config = dict(
    norm_eps=1e-05,
    init_std_up=0.0395,
    optimizer='muon_variant',
    lr=0.00349,
    beta1=0.95,
    warmup_steps=200,
    seq_len=512,
)
Each number is 128 + 32 x the weight over its row's rms, rounded and kept within 0 to 255. Layers, rows and columns count from 0. Numbers have three digits each. The size before them is the row's rms in percent of the matrix's.

# layer 8 MLP up, 576x160, rms 0.0631, rows 204-247, columns 0-159
092:117073093088116144129199150114114084096121128191108194127097143112100171176138122143111109162110083176071166124140135151089114113141127143115134101160122120102096125129022135083134202134110136189095093074153088154129148179102158151111170103147107154071104128121153124057171103140130160179140120099172105153138056167161134149135167154103118094128137103103102130085114082167129115150130102131142073134173148159148141146158177127129085120127153137046056153139199133121145109100150120
089:116105100137095128155136134110108122170127084074119155136090163098136134098191081179177100133063084150083166087170117113168056131146083131092067151107138142082114150094124126143147092120162079172062194124092133167085167084133153174103122135082118195126096145135138105131127099133070126144135136187143096133145059146156125167123128149087162165113193126142119132153092145116145094063153141108148155194114123113149112067137142123135138103160148078174170147143155100181194104158126119
092:146068154115100179104146136106120117121149099100106145148127093050121094076153132100109122124125139113190112176171158162061173123105109135209076115126144131068152137098110112063142102148090104175109107071099144163097145127163117112134104154108151199164176103112150127103169130167083132182082084185059109101102125140158143108108189181104101125137068128133063140144177079137084130161127196063156116117173110097147107139125147156111130106125124176106130127141127184095109132131103134
080:132061119151140049131161164079126133129076129083126146171158148122155157151128139080143168119114125156142178085164118114114094119089154056131137117125137118206174100090068051085185119165078094142085089144121138084095156122111149158134109068160158057121115176088155073124142150150143073135113144128160153121175150117148107092125172158135089133129106139117132169143125113132122063092118146160148082094127066117106186168161092104139162098132183078139166114095075136132095126128107156
102:127142180042127128173187121128155100123178137100109151110115124110047136090113112120125147159098150138133146104107172146131116122082123160140113149156064124139207150124118085159180120045155074161112082153082136164169117155140164124105109174074138182184120056104184141127084165094162109150097118161163161102183091150096079114125127145112121131096125147142102111099122067090109147121139140121044144115114120099099128140164122143179135096120205171120158164107134182134154128159127099
117:149102120110166126194161112166161095163087114100156115145089125119072121123116084102081121122122045207111150115108137175092092147138161140104152130143111147066147175126145092174127145153109149113198139129158087111135141076168160101131139121129144131111108149055089080144114134123116154085177151123134142070190121114095112206102107078132062137106164125134094124128099174156116140182134122189129133054171126135131138195141199132120064138161130092061120136119169132144100125132130081
086:144094190135127115173138143197108129090101143130115150124179131109155176108145108132112142151115176111046187096151120044159139121137153130121205101135092143138136124121093137141131141141104136117132096138094102127109082111132098184055128156147118127077138177133096158080078162155106132136129159123100207101134173179170098177163106226130130095097136092118100089093108156177126142110143107100144118090192126112110128101081152108166138174114145146152138119175062136097041137100108122
103:132140157153113168093099109190103151144195170115135119081122158118086163167111103125123171088133056201142199071093099123087142121108105144130111104127100154094117130084082144081125141203124167140147125091126111225148103089096179084167109118126116142114066165096113112126158148175166119097146155105144129106193128161191111101110182220112132124148130139122155168097120117160157098099158114106138087060117132196155150112092150168137107111134095137149172108150122140112108157141110111
100:100159134117184202166119125179129155078187071070151073143141164120152104102079105171189164146128108140186152112092115153139112100129150157116120096128165071125089113186099105129103122089096124220108144147104111163130187131086156110139139076088105105137141106149063143099109121148141148160183100131155140175139150106185094118116077135141126122163087183133164175156146113109137118168115087135189106098163083164136152140177173158113114094097116124081152108158107097137093112072175139
101:140169102115131127151144135218158135111078108070122174098147154125135196133122098181106077145106084130180139091126155138128135148122136084147104107127104119145143162163105140083107090068115124163187194112118135183084155128094140110138185120143084059104127144151108161188085138156106154184181151125161136136135138149074176111055178140085136102103146179145111115082159118123140109103118134118151096029138116138116151145131131160135086110110182103153131074103107097123112107060186155
091:118165111079064185168151085180188120142134132156115128137111132126134086132132073107092136126098122146102106123085100198097131198115125144109141158109072142138123101167099140124138156153097138105157110073155127094089065138153125123123131122128082117138161085126103122171142121049040098152109119148163163135176085183158131098155138181169105132068078139143176131132106147113159120170080144152064121102105152042111139120089082132124160092082167068161162155132163154141138159114157164
129:144115149152168146147210128111144116109158152185194115120005124114139084140170069090125133089208113142097126108065153163090101127089117190152125119155054128147191135122063099124111127128130061078156132109148136108099143171100134126078154157124083155164089113059116131137131102166112115182134123123088141117125119124120091115137110109141084084125165092170139098134088149092105137161081131153123111120106123186116168145138161162119109136177176142108117133132192092183127153142135115
074:042079139117128106099099118107124159109152099135115177114083162137113160131086165077085203152175170124170134117114110138180155122047070163090201156092121091121136159167147078149126144097107116123129130127129164164131194078165120175117129121202062145117142107179093111101093140140104146106108162140126104127137132134153154105087115135141079163088071138095143129134139146175181142120111174108150158187099043097122138112126142074131088099100103101127112153116102159151070143105172139
104:148135070116144161086144120152140103080150154107229116181090145140171114107084136134114103142188117137103081160147106136163109145055152136030141128115054123127170155143124118135140094081101076139135177107094125117121079140184160126116124125158102173130084092105133137115091132189113111147153106164126168169154146189092111104100161115099074132136152200126139129150057128131080071184158130171128121138170108146185100153119111146092124100105122127125156172160101165151086116082110089
121:174105140145151114106119112164132130129149142107141138175132156161175134058159111103128094134157125146169176107126071112173098116117070106147093189049130074158134139155127131116119110123148186093064177142115134124147131089149175150072103105092166092127105118075123088107112154160147113173105139107111128095111103104161099088128124150184111080071108143144162140163132222131138122133108115083133146145154152047064151195168103125070151085180107197121144147182131169116135090103123153
086:136100147084160100133182120093202107153131129129181157112107127104098121135049127139117093141104138156147079086103112111091140121170148112111119187151141159116112161161101127100162156098144111107102115165096178093094135130104176180190134101082132126135103115160123125102136195154134147125174146115139171118082117108112153072087116144131117164164165058148176161104095159116125160255155149148122125081105121124136098177116145150156091147165069075073218127117116093109102093106123153
112:117122158110110138141110107164173077093070086087151151153116157098117120121125142117153117147078130096137176187116162113115128152139072118205171177107173152093180161149147121101175143149102163127169191131116099151101174161127122164178113103141067087068084154087159138137122081040127142140131151154138176075113136110109100095074130140152101156124170106150117152078099103125169148150139129133118097156168138083124130108070166139075109180146109117107124174107183082176084143116068182
082:146142117123096157129115152104149106148149132035204177141120084141185175121113153113089122146136092115158139138078144167114153108066090124140129160173136184097158083132181113125059118112118096137143139100130106111146156091126132098120118097144094070089150194124084116120158136136193152153046191166126115170053131130125128173122119088131143165091112135146146119117152140124212128091112180114124188201146153170082141138117165144131144160116154082146134162103142107149113151104106047
100:129087182082114138165144107146086107158118103092162120184097114132169100157113112121104092147086078123164128087111124161131126143151114179109118128137120131136164134119082085146125090174190149135129128133074148149122137115131173183194189113058093179085147131132092174122135147076213193143140138094114173083129163098179116095171121104096131118137113105082100169110120140168173082130120084124099053156091178153135186129090145120177085190140108107156116152080129124115109073107147089
097:048141074126170137068148096125111156132157109172140186138106153138130044140160181067118041181154131138112169099080195176119154115096113128153138151124111087100098101106091130155184156173120158094131158171146085196116124138119119106154106113093127160127096049162155073125123080130115139096122153133106112102140119191122127131145077130207135039129118160134157149170123137157131136144113161107126137123162107171122107153168083145110128101097200126109128090109126106103095144111145148
104:134049129159133110135149126108137179137078127176109105108099133111155114091154181140141067097098130131220147118151159124117131149139127122116099120129115117121105133127122104082160137143108154109095135085055117159130186161185202176123147150156124129118177083133089054117101124106054101188132083120147096080140139113121131120075119136141156123116130127136075088150090101168105163162207177098171107218173118118140135212134167147157148113119144106087128154124101158131122139106057141
105:119140140125113140132190174106116154106134112065115134093150090129127132038111141140100170164143144176110129177117101183171152206134114102098120168126141157106170127104149125088083078156136124123117115111088146159206098140144142174130169180115137162163060121171180116064147135165070124124084107169180137191093066158153146133140059113144161102044150143125165129135103116175117168093137090115157146147102163119130175115103111097088134161168105076094117111127105139107126131111065116
091:185156101186060141140181114120153096161130069121123119142165156081116129148145132164189088179110134134129115141129146067136099131160138135127118169122076144180133068128114121138118130093110161156071148145093141176140175071105155152131172102023167203134137147123165139101171111100123150117129103109076138091109173144139101096125121079073165093141176097123146115115055073158184111107144167130152122105154095095101120158129088126157079092162152119131095116090047128094121106100111115
089:170077148111084110088185162102104121129160105159170088138098123103146130123121090095154025155124125137160089082150139138115142141108120158150079108160146158161135111118128121189134112131088081099115086110141117123177099081161113105123147161181157048129150072169136134101078153177121138098092137115137149097096154100118103034109143099152103145148158111160152107139170111168125170089174138164097145120140138175107126191117182055150167108119127090174128102136092204089099124090081097
095:147065095085128124077148109092108105121132147117140118149101093094151068113128110125098176118112136120167139090105120122127081144163143182190155165172120081124129088088174155136127067166135156219127095125079112108115160125108147094138158097154135120100139160164131216115170125083147115051114116176157142062079143109187153153145134136157164060178121071149136119155117056095124181114122144142142171166107116168120157169109131131133194112141110162130096070131137103184092143154115145
093:084112160169128139120152108100099089133087112137041120204144117054142123172126082102147103167132110147118149132126108086147134190166054162094156163154126128113170108131128111083122191117116132136093136160057156169125136150072147185052101141143159117098101149113194173074119139122157121116126129121170099116155121154178103092112089160157128095124180098128150188121107157079143200143071093107091140102116096130123104124114160161201147192134151118164120157148121139092102158119167112
101:178124169077105097123152135133122138102165126055142151168091092109185163100159101110142090119140102089137095102092092118145157171132163123140168167111134079086169136106198109073128140117099133144131149145077091165067140121098106196134138175130109114068085129072147173091123126158134136140142159122090153056159162152159072038150123136097081144163116093134131145115097069145165128155101099149147162136142111096105157130132121085107092125133099177125103167113134175178124197164069077
105:138101121122085166193156139186143104131170104140160119082072117127122146163161119130086125143086101163188112063130169083109089132140110156108184154114088189140105136213121126099143118147112123106108130124102159102098179163094135131074181126141127116070134207125149143092121126143160171188137172126183083140140075088141130124132180124121117138128136155134109091146092073144089124115135065148121132094090144103150117164123092095074131175088068052140100105131143139135125148030137145
094:147162098207120109137168113113109108130143077140090175073126137103222143096145169111137101132136150113203111133131112107136131134127108112110117110109137122117159091136134145184161142077074097106115145137119155113109126144188146094141175153117123151173109092121152124058105128127133157085178144080155132119106086154135142142138165146178183171163112105113129151128102152132135120122111068162222169117144098146123168173085101141153088187141152052165119226162097135150091072139078083
106:081111098120132126139073099176115125112152124120144110177117172148144190122175152146156154165114122115149158155089152152077173113078119102136121161082139131206100148085073126069128106070110149242157105158127171168111087091103073153099095062109129110131100125103151104040089112142152144090143182103156143128185137133063158110155112127142150103111127138110166153160147128070109103115146103121131112143138118132168193106148099153162095111117171029147110121143160133135125154112159146
096:181123127096147135167144145117149103111128137171112131089051162111121168139150137116148144079136083215119130136092128143102224161079093115119118097125113110133111187130113149142151116108108122141109130176094124160200135101148216127056156130139119118144086145131104089096115162108126170097086168144097114117128090126065184142109117102104098133034119061108168104130144143149112141104204108146117116160116129181100120119146068101214120150125120077141153172147110143130133148115108060
096:146172145120144112067163152161065157123124107122113137151112116090141069136126139137148091121097144116158149153121186121143145130143158122158100064098135119110136115057069139143103154068156092104089132133030123174095043067103103114128130096153116139079136112122161136163114131213139174144152134139123097129070133066207152065107112136144101171154124135110155126134084094101126107168165149151153181156130171193136148115125101160191083165153127144106159083127122160167109130079091121
097:140095077076135074143110103078101114185133134124168152117088156114134147138169134134022052132162149128078131116147151095111087143142096115100146163151098126114145183156110095116151070165149161127100100142086129187141112110117162122107184089102101125160097121153115118108117127084088168187149092123167177125185119159109121138112106161134181163156084133121113087091152155117158145128075166080129146157151169075152076215147142090125163069158118142064105163124128130074123157122089103
083:126154081133097117150156072112111073116118067092190114120094103112142099099113195128114128103149145165112104109105175136136155130121158151113163083191142135063125131106100178144171111114094145169135147128151081127140113135156130194082136108159185151188180075138153166143100130119089091100094124085093182106200087120073138148135150109105149100107137164122199085123105146147174145156145130113055135151115086117108159109116099149130142120089173075130173134150177122059066179133129181
106:163145083132173110138122153082083111168152111079124104138139160115162137141095142117161127071117065145086152171189105112111156190121070154131180158066166131152124162172192172172153133137173106138132091111058128162057102148129099185125202114143055099136101134133103169135118135057119134148182082126119149076150082149092105133132092147074117165107120159137148085100118152143101108087103086095173124154151140076140096174148153107137133158110137128132173146103122109170092098081157134
084:113149028126126115154132082125126134101087174155100135128164114119120132120154177134169123131136107078078120172127159127083149117103127140084098201122126116107103126152099126130190149084142123203086096160167127132099123119039181090049146184152108188120121173105122203116130114160066142131108200083125140123103122114147069116116161147156138102087128142119161113148140136067139135150115195132127128153130112112172068158055118118108148118121168112100148140158141151176135119119165060
108:117129136121136119091136117077130171104091116108084130138093126093161026099098111119136141105196153129125123138132144146166123171084209142141119132126144112087123107171099073174129192133126176121157125094116159087143161137167120111179135171115109153105138062120161144158139127189108102151161114057048164090163090145152114116133152132139174101115097095094152119091117132134045113106142144149133121133074155083095112073105152136101103101164185148118165136127101166217080117072151091
108:114157174112100178154094175135177080196091146104152139091099057145131110109150151130129129104089082176138154095160160112171074135076127173143102116106140142160207155147140130146156093107103150123096112099126128089129170146156125102102158099184126124088128083119169160169118175178130096178104119144101142113109133109098135071167123200099119126169120155119093127113123117172104120140077136131098134035135103094122191132137117115138088167128184141147159146194102111186047142132082175
095:152074088133132131044147137137138112173123141106131141137117125093131132102101135110113130152079077128154180154081130162141121125127146172161151208179077157169179129150158134182168108127089066121110059088103123119108118170141148147096100105147117183180150118178155158130150149089103098122165135181160121134148114165235129133113121136117184106107067118118092117077132163139134160058141072092079175173152111145184096165116108120100134149120079138154114135075133160167089102098160137
074:166189064092164049160147102190125088123124117124123096162093140156136125117114170145115134173175072159118125112122170069103135163109109105146143160113063131146173102113114106176148081174167131159130105165189137125087151103158138117139152106154109113193164146123044129083157113129135142153157153147161181084105155139117093129125131132160066118112129141179098146148138134111133110090092054079068132079094125099086108092149216153103126115173119149094121100148053145154147119127148150
111:083105091199124105118127098076078098145082095131103134111138087154135085168098207119121124117114126176183188102184183194186112108113139137088163097155128116133107107059115107172177100134149140080077140129126082176135144137128142086181129169067149098142132130156163119133144090145113100101151133108128120145106109135136174138125075184120201089112125180124136074102080140127142121137221098095172106114117147133120160163100141103128110177144196085111105122132119188121124115159100122
090:180159043161168135209114099089140163137141190049123111132117129119144114140090122171148130146168084139149154150138133084150131094212167124135118106101158148060147133167144111181187106150171155130043155166119156146128226115102178159118098094127196069095138103165121133157121177104094110118110135156134125135092098124152128161107089130124130096113135126132140129139152145143112116120161110157167121089117124152131099161087082124160115099111111203093135084104085112112063153082125132
109:120131137211133098183116146086152104142122156126067114107138063095119144116097143200102161187128084176152124120116179028147183100078077082131126116162170165100153129113088122147156148145166110106140112096155071171124165089106087055143160162132132128099086165121091175094125123122141098142133149101084142124088123119139144096169178119094186112152181126094135139143150119108126142196118127159112104058155100132150172091131146127111109135155118053120163139130122129080078134072147132
105:099135101147174156119154177127094136162139099102112119139106216118137152178171071129117113140158122189142135152150110149117133125153131151145089111131087197099147143086143128118079102121073108180156102139177121120104150099072106155115090135134085108158156085166110116123090078135155136185076103170087202097103062111129103048142151124157100165085177178142090097161123153125125121150128124164139138152157101150153136152099096168114148148154151061136132140116066141115107156114014088
# layer 8 MLP down (transposed), 576x160, rms 0.0283, rows 204-247, columns 0-159
099:087148084119111141127137110137123131133126070109092132093118114151153159163173091131130036107143133131170178118127129077139092075124102132127162170137141046124107233132119152095186153089127111089087107112072109167112179197139152117111128157083098087100181124087105095100158153097184125143169101104080096144111132083148057107154068137158195160152126159123154141163100149065098131129102126145138092103133151105125124150129104135093119136104161154177107163174169078142121158174155116
097:124090099143122122143144166104147110127197117178141150145122134151071183171119125126137160076125133177099177070117111137181108080153152168106144070103110155196129090125108100134110146140169138162132164084135136129140121122115104082153143167115146134173114116172146135162101154131198097212094160075142112129113160160101162144159129150138153160111151086122085101106136056043094076104076130121140150182079079079101093103171167144072124145114092095095151145109096110137176143145167071
098:121116153076134100178107162178089108123086141158126152120091154152164165131145135129167091117110097128149113136201144129102118117160155187071051162140105164114119104128146139141101159126071106169155112083100108156117110103143145132215117139101148105080168115168121147105167124143099094126105097113113111151112111185068198132161127119147095072172119148083170118123137096172069054164164137046111094143100129149124092110117099109187145157128091144182102145111175163110198165128074145
099:132122095160118155148175140063200137156107081119093167149103118134156178097171101133143099071156145098117108108099090119136122101179126125127080123156117161104146101113125143194063118092163185138115143169153112091118068201150086164129163183102049161104175138125141122146119125053079165163162103103137168092086147118129107108103136073121123142113114105121115083139142155137166147160117120129085139166173108174152113078095116166160198119096093182150117115182148169094138103135069158
100:133097059110127131095156135133136112186108129144137109170088110124164163138168147143122185104141097115072162156152094130079157123094121056122131133131117129063106151151149073176089229100133077072149091125154087162157152175130130178103107152045150137134182127112144185166111146179124073138161120122136116097103095158118146110164159140161135080132080140137127090108115166125157073127095132176114168128118102064147102154129082197128053123151129169145100118148146144131112114198126110
115:126070125141153117099183144093129158073167131116113099154085236070108070205125117135147098133147181057165178132115142136148101187159152159146090158131092122108107084180148082139125084120094135139155133118091122180081139106064117106163113132113169137114085140147119126112167088118150176075164053122125134159157066136125145090143089176080193136090142106126109103145124105142097214078180140137135175145134112137123132106128131107111126100124110110152114144105130166127101105135144181
100:130134152118126129150128153164145116172159110105089083145152153114191179173138144133121126111101117071131120100120150184128115143133082058067087192147117104104132163103124135142101119168112169114196043174127122156142128148134108117115168132148100115153150116182099182165113133166135101144114140146095105074154119137152207147154119111138073146058081173123159170123129145108090112056080092115120120117187117131147133111089214089099135052205146130161096079160137126114154109153159132
096:156066113123148096145157132175150122078173126136065149082107098183170138159147111098061124123073121187105108113136137099109116111136144071106147127159163230068150092118118130101064091134146089117071110051170118193118127123080100155094169125176167150109121108160114153127161070074130155151130125097158176132108135169130131112113168150202095160173124119140137134157100133163157175133156119136136145099147103139121050130128138129167149097112145167167120170140116160121089115070168105
108:135064082101133109094139145141150124154102146077115116117142156104154204122113070163142073156112121120139138105107106196136147204186167142098114120148103160097165044085057132206118081140177150129142066155182132101109147120118087080149142136187130039136109111182088091130112135130096128139073151160147120113151101112110140075124108112137112098156114154137112107190135149068158124105159124148159126134177110106127104176159109163132183145129167121095134128150134211116159095125123129
098:097110108146131122118115123099191183061073127097071162093150101084151166176162125116149179151132159091093101146149184131169119147171169081177145125110141123120168143174135178086128120069184100130147145145117126133140172160126081096114110106120071119108110116179101108162140113124104177161169150131143169115193143142111162082087110139043151172160172097110077171138082104156125102112131098089147093087152103091129104137055144124127142132125093116103157116068088107125144162049168119
088:091186141205140107149131152222093120106136084163101082154109144111096085127112088159107172178132098141087141139099112104170179114113113113146116119087153129105067134104101136121123169195117125158144163121180130155160167139113115151103119175137161148094162182111139119089169140136198172104156114060150131140082137115164103152157081105151064089084159060172050124110094165155146107124170076110131148094119068094092126128099152153148162154127168096158128159105114154121158109105137080
125:114123147161119106111131074102158144143175103084139159166084184156142112163126116094073121119155177132091120158082131185166114078119113144141081128153094134197134151117112095117121130176115078139145140048142166147084152119121143144093134159100149125125074133122140142142235069223122151162098100141119155107074090141121081091120142139108137096091148110163106121176093121127097044127147175143127103123162092133122174116164215143177099090156154115100150168145104094140081107106149133
085:156105152118052165083173150094123116130152117142055119140134114154103164129098205142109127163154141101114139087152116135098167096149100120043128176159079118103123149132127144133129160157125139036160131138130090173188114084153111101194128144164100118059079135177098124162128159089142108115121151091091126174182162100181108120068106101114141168127055150081169159135150152117169083143122139134148172120051062125138170081130136112082158142127129104169144106113167152132123139103137147
100:075104104122139142131215104143162135130097166068172103127134169153157124132122125112087101126151159119165180091145051115104064115122073112100148116140124103121131113055139154100207137134156084133045162170094115155148141115087172088126190084190134106094134120178139179144107161113096094114088090152114169143078137075162145123115095096140131178188177172129070124133087172147135096135126103124146080110114109132124155119169142115125160128122128088185178110109122140120166141182093106
118:165084136125180158142120097118111142113166114114123152102142148104126151125170108126156116091070075093154053183167202079066095154089179168141138108085091162118107173190100135139137131078119118169119139104168185122154178156122117127110131168146137156119139049114092160131114102083155195138121115150161099123082127168086088148148125111085106160116179127110174128163082086111104152199096117133183093112085127134115143110165102152121108153092074096155182151173121197130150161138122137
087:073081136131160185094123162147118097069131151186109085148160103168156082167161168128116134143127197123100080134112132181096066085146125095164108067157110123114100081083141195109149139142108085146142154140069136078085135152120127119189123103064132113180119153086163150176130134184094129166180108119132114158128109158104143149101110168152125120150150178130114135089116129151123126044150116094088148122121125161136183155098139107181126125080119200131112160067165061134120142170101124
105:159101095126179177145090117105114124150101100092173157104127220117144166078113159157161133142119141095113133176101143113136124174124102159114123167197088161125098086122127176090161138035152170109082109139105143164120176136113171137168116147152110183125115128124099130171102118050159189076123105149150103121106084159153098110150156134105119151187109167149173149134047133117159155081165156132145149101108048115118093086092169133142156159145062113076168170134109119134107096094129138
095:164190149095193137123144141135128115192153088078124113111130134121133108176152108116145136163140126087177109117117159121113148092153108127121110169116089195168117157151151112119130154185144176109177133073116130120109126119133179042173110163190122111135145213149115042101132160064136177117062185099161169093132105124171094129072136118095127143092093155158151119115089166115103080065119177145116170139118103176115102110121142161117126159092117072115114134129137160071123159070112101
103:140121126150077120164120187113122103183052111144134132121143117088183112111070111121123133203052112166141111103153066120136097086126114119114111124184124126097110018103149164146167141154135087158126162155105109141150101099172080125215104178103196123140089142113098143113100143161135122123131122145085181149179201152132104120107061123132122119130136069078101123074154127155144116116160157151113097143105096171194172130112194135132145158158109119118150096111120110141105103170166135
096:108142135153092102102122179116157186112136135151139119069176087160111110104122136142175067076106135122066159091068174148089150163114152116143192140141110059140107134108160142193116168166120084082097152239170147125204070181165129142152176107127125123107101083134118161093116096131126104142167144138107122193159114168098139146163076156088110133118153097121087164098138152128136135068100132090146128115122114124115131149137098147078109143082166186125079084120139130120119088133072138
099:131172070119135147136106119089127045134111125127073110047142116101094146125101137158133107153112105113153112145093103171147096091136143119086081153081126136108078206151182147171081117219082182171161146112141215152101125067167096112121122120131121157177141121158135135160158120169071154094153138158097157145093094175117143157132169085116137101160061124140139120157088106103105142159168136071136084111152139126129152115142148120167124145131155103134084136128211116150086085079112164
102:127152156073175161073091094107081144099144145182156098081164181147084088095170180149119120112137108151106178150139112140132141115068105167089145102095118182059149142136107196098213138092108158140054167101137085102090140115096120138172122122114146139091155118131132168169119182125086146089169072121134154109124195125067090144108115173150130139123066198143144119121124109089100096124122117149139164131204133151116189138107146160146137124126088167130119142122128140117077121068107153
101:143163166138152171152083080106161119205106119137134087112140138127106085154091081107153173116120097089153172136107120127161117103148076127083141186122100096143103140102106120122167176137109172103143185043145091106069119189193170085125181135152132104123099161129147150130111172094088172126094088129141109125132107112177069081061097150135169125136111179095120130088089121136145178151164139126122128129169104170129204150110078140111156155113093133182164099154074104095153152105176170
086:139173092091079169089115123112090107090105130125171163126064097161112127147160096113157142134198120106114103168137111165070175125116103178131144112158136182132080139177141075067047143129144124098106099081188147059125113101123149135115101193168156084134153070119103072139165145137111117092130161104158151145155147193115191160096107131172141091163101108150140142147199116133176140143165167145125131055096123141097082150122156159154117101133118096090112087101119144163148147115063117
093:091114158104103194128105097121144153115171136085119140167099043149144108150166127149120093102118135137171176067210120077185157200092118137130174132133165113161161182211118160137070096142084107116145070130128133082143135181110142108118132144114114138159111103141122115103042155142109130130126136213117077146109036132110106160131156083139137154099153126150135115158122065158164179150140131113122149123139134114112121086168159123083163081054122089129122116115132108147118170123094138
093:092148093139135132098185133049148134147104154171170139125117029152077114108128128123087102140132175077170144121140172074113099141142100081051093117155118102126142167100160149120157140103120164131108135139120149098180140135135160157142113175129170152087154057166148141144119146184110084176121128139083139130118188119113206095139088085121110118094121142135127195124165144108149144098063050136157185126120149052152084121132117140125107103126121103148191146117105087128163166188153144
096:094152175116158176125149105167123150194135136204102096127134143135123090161228134076079146151149101143148120111171181135133120128158160142147140102143058116104132115170125141116143121128145077105114135148119113102132097133068086115178075109183179110114083109129136128117135185117157082097134062105090131089149195134162124104140161103123128084068106146179195123112139074134095051174130103102152119106079139082117148111101176151105105181191097108158139143150164134184111120113102151
108:136135097170129115130104126171117096096128117101149152115117102088083161130101145163164110130057143153126196174124145108169118100175115159099127181112131112188132100141104104085076139117162090120112163123158135134174038130176145117074213142168104140132146169103123118124085147138042138184131124131138102123149132139220152177171153060147135129133164078101137143160147139135083117120188112159156056104126120121144116126196153132137130092137128095168137091145155182055098114088111139
098:101125123163181118123082096106130117079094152160081124105108119113131106139165124169102146141154134143174159110119108107132146105153120124106146138072198093137130137120109107096146118150113170177156127082165146110114071179152111139187132064069113098177087129150110118050128189115146081139138054106099110111162118181112142117168065168162154109118136098163165124129148108170141127200099189111162113124114203133154063130118120122161124127088105140080112124192122066108156207182093121
108:146071153142074120172074081105147138182135165056111112111189130066194155121124138142121138114116137119094076116165139124164145183150154061139095157145111171108137118111099176126133137098074088094137127131105085095107122163156122136148187092127104148114190133111110131097105092091096091086147144158142165087157112101120134180196111162047166149118146143162135120202160125108116135161097100059182107126174150146135204163124116077144111132120142148139136132182144135134058125114168117
097:159172189074125103194108086112157151105158143155167097089086150191168114143172133125099127101146157133134147109142105134164146143138148164109113124041133135183082185116154116117097162132075167097162094116106108152093159121146105167139130080135134175077129118109128147162096135096156142146083113113097061084118187148167110073125099157133153071084126126122216165085157075140119100132135115076190169058152149159159149160146093132125092098120152164118106147163083148107159122099153085
097:099089134122135150133101115136187048148134141101125149144149173097103108157115094151151160096124155122113101122136134147091063150144124169197098121164164094130100109094095145167115082140109189200196097061184159062159135114107089095152118141111153137124110171119147203097139054130121124127120098099109080151158126145138099185169139140147132124152144132089195090074138173074146154142123178073151136158116118091130194124156185119120155128079112156158102070107133098176141119156099136
095:131141051124152113088078178133090087151122059077056140152122080161170144121143087108052134148151129181171146174148156099090123117164164100109141115153151156125067153140160126138059115097181148150095159161077080129157136176094142145116121112188099108114109119127088100178174148098177151095085194142198111139099086124166145120160132156117097127125146154160121108100133090149150102156104136123145076083124194096186126136156112152141127144091152113079130148069143130140144160112084104
085:119101147134126111104099136119097174131151161122162152136101145164152114186140123121111160102158142123118075156136121150116168111155114153140155136128154147136107130114096199130118176130121094105147141094212115090126107111161107162106106129044091154087174128130086084071096087141183131173097108109125156115095178106143072120031150127160114123128061090132093154136163103115216137190112126130173082095166136126096101117100141143050132167139113135170139117138147099109206070183100073
095:089128114133124126068095195122128118157137178120121180139109127136127141093126143138128208199129154163145144147112129099172153136068101125168130116158226165092096124170135103128074103173116172111146094150100127130120146152082143080109098075099083134161138159086127117098131098171150102072180165116159124060111146086151190149126149133105151143162182125129050106125127139146125095172124142166118096072106116121117145135130079176099150092095107051107102157134084126146068160174153084
087:160148108124107094125139092124084138203101194188116075142119118046155128211135096143109138095100147096148155146177127157111084140156123155129104099102074114095077115096083155139138141117082093148129107102179152147110155135099104117175178199128149093136133148112132138062119139194086117114170130147141152127118127135154160115155137147192120072120151160137181164135174184168097101081171106084146151153118158117115161112018142093134115119090126112130171074093128136109124118158170149
103:105135103136083147149132127069215154162142137102093160059175101110135092159127122112102097153113152127078119191187145183173110155113110105148120105176113163142128069221132203180150156103112187139025175162121128085148153060116160106108157099093092082121146133105094103096111170133117168090125096118157145068125093123118132120115137149112150114124108096137109100128075147082118128164158150097147117114116160126129198110155129127149110083114142122094155139195089175120121122115119144
101:158152048119150133160116135124132174087124161091130140117133169194085133168164186064150108061152120111134109108117146125113126087101137086165127065093145165069081156121107135078136114086184122142072147125183162140134148115106139152111167129130082202149194124136125158150112122109109163117107087117142125143153174169052153158144094107184122121142051125048116153124139152128136138095130130181131123072140161144155144115153122097138095167207086138087123158134131176127069136122083116
093:089065152143074147172101113121144087088100149109106118136155134118123168120174151142120131117132161134151120106168138128097056167158129186196149134116116096153131173162080166140112157105130158069108082099142090135097161136109137197160151135148120107171190117082149176106139132105069049153089126151151156127109153168123107126143160128079116108135147174147178154127142143107125131096099105095101173074169111178094133068134130124127202087073056095171146046094149110153140102132175126
091:203135162155118084190173094142109134065095134161138088149119162118117132118076137140198073116071160126119130097103109175170126106159124083097118145113111102155118167157084097141117077121122150134136156132068111101168125051079153126163156152130149028141097236152129150116126126119185167143147131108130161085141155104144077144125103162106135136141104147101130117107104105121126058081166088110139157118120144085081142109130160094142120087137164182157188157121086132155169087134096133
104:159197151115162117096126082142106066149131132158091131134167119152086169114080121196141128065132117135155132074104173179159122094087128159077092118135111135133137099109146126163150093158143150123090164188045145119186111128104089110112129133086125146179130210095177170078076191157124131111150130086195094171091149177116125139165117150104166109072131151136143125047147072114106118129100133068077139121110106144113176127149126119131115157106147116110061129154170142126151127130079132
090:114170166183101102112108145139100092159096177230126117115145169138111133155140136077100186140101096125080120165117115075192124147069152141116158120148141180163141099146118101141062196140090125136133079135095144102098125137135123136134134092083159129169139122099133127157076103108119089077179160125140121120131119160090154163119168147122065203041118145092135107167089087139050126104118103176088140115079154160163182138159135103127152165134149175150108143081097115129110176138122082
104:109202114151120165104166114101125091163130116161098120103113124098172096072137144095115049161134081107104126194146143100160209141083126137174111153170124158113138110160081103128164185094148133079087185131118094153149084190151140112140084170094123150111089198120139086152142175198106175173124180101090074131122107142150120139136175156119119085125105097160101131106107108131089117109124132121065098125129095054135119126163068132117127035109158095131151135123150165122132119133173127
098:133117150174177191094125193111126087116143056072119162109093171145140141171058089125110137139140132119115137118099158131121144140108190215115110156125084192162125150115142123123181116108083061105122135117155129179170088112118147159163152079145130174145168162148125109122102150039137175131097091110105092148148129092207126151172144143127146099149066181169122099079092118134120125131193154088093136047108158129091134131143175101142094132145119109112107103100115082132128168134091118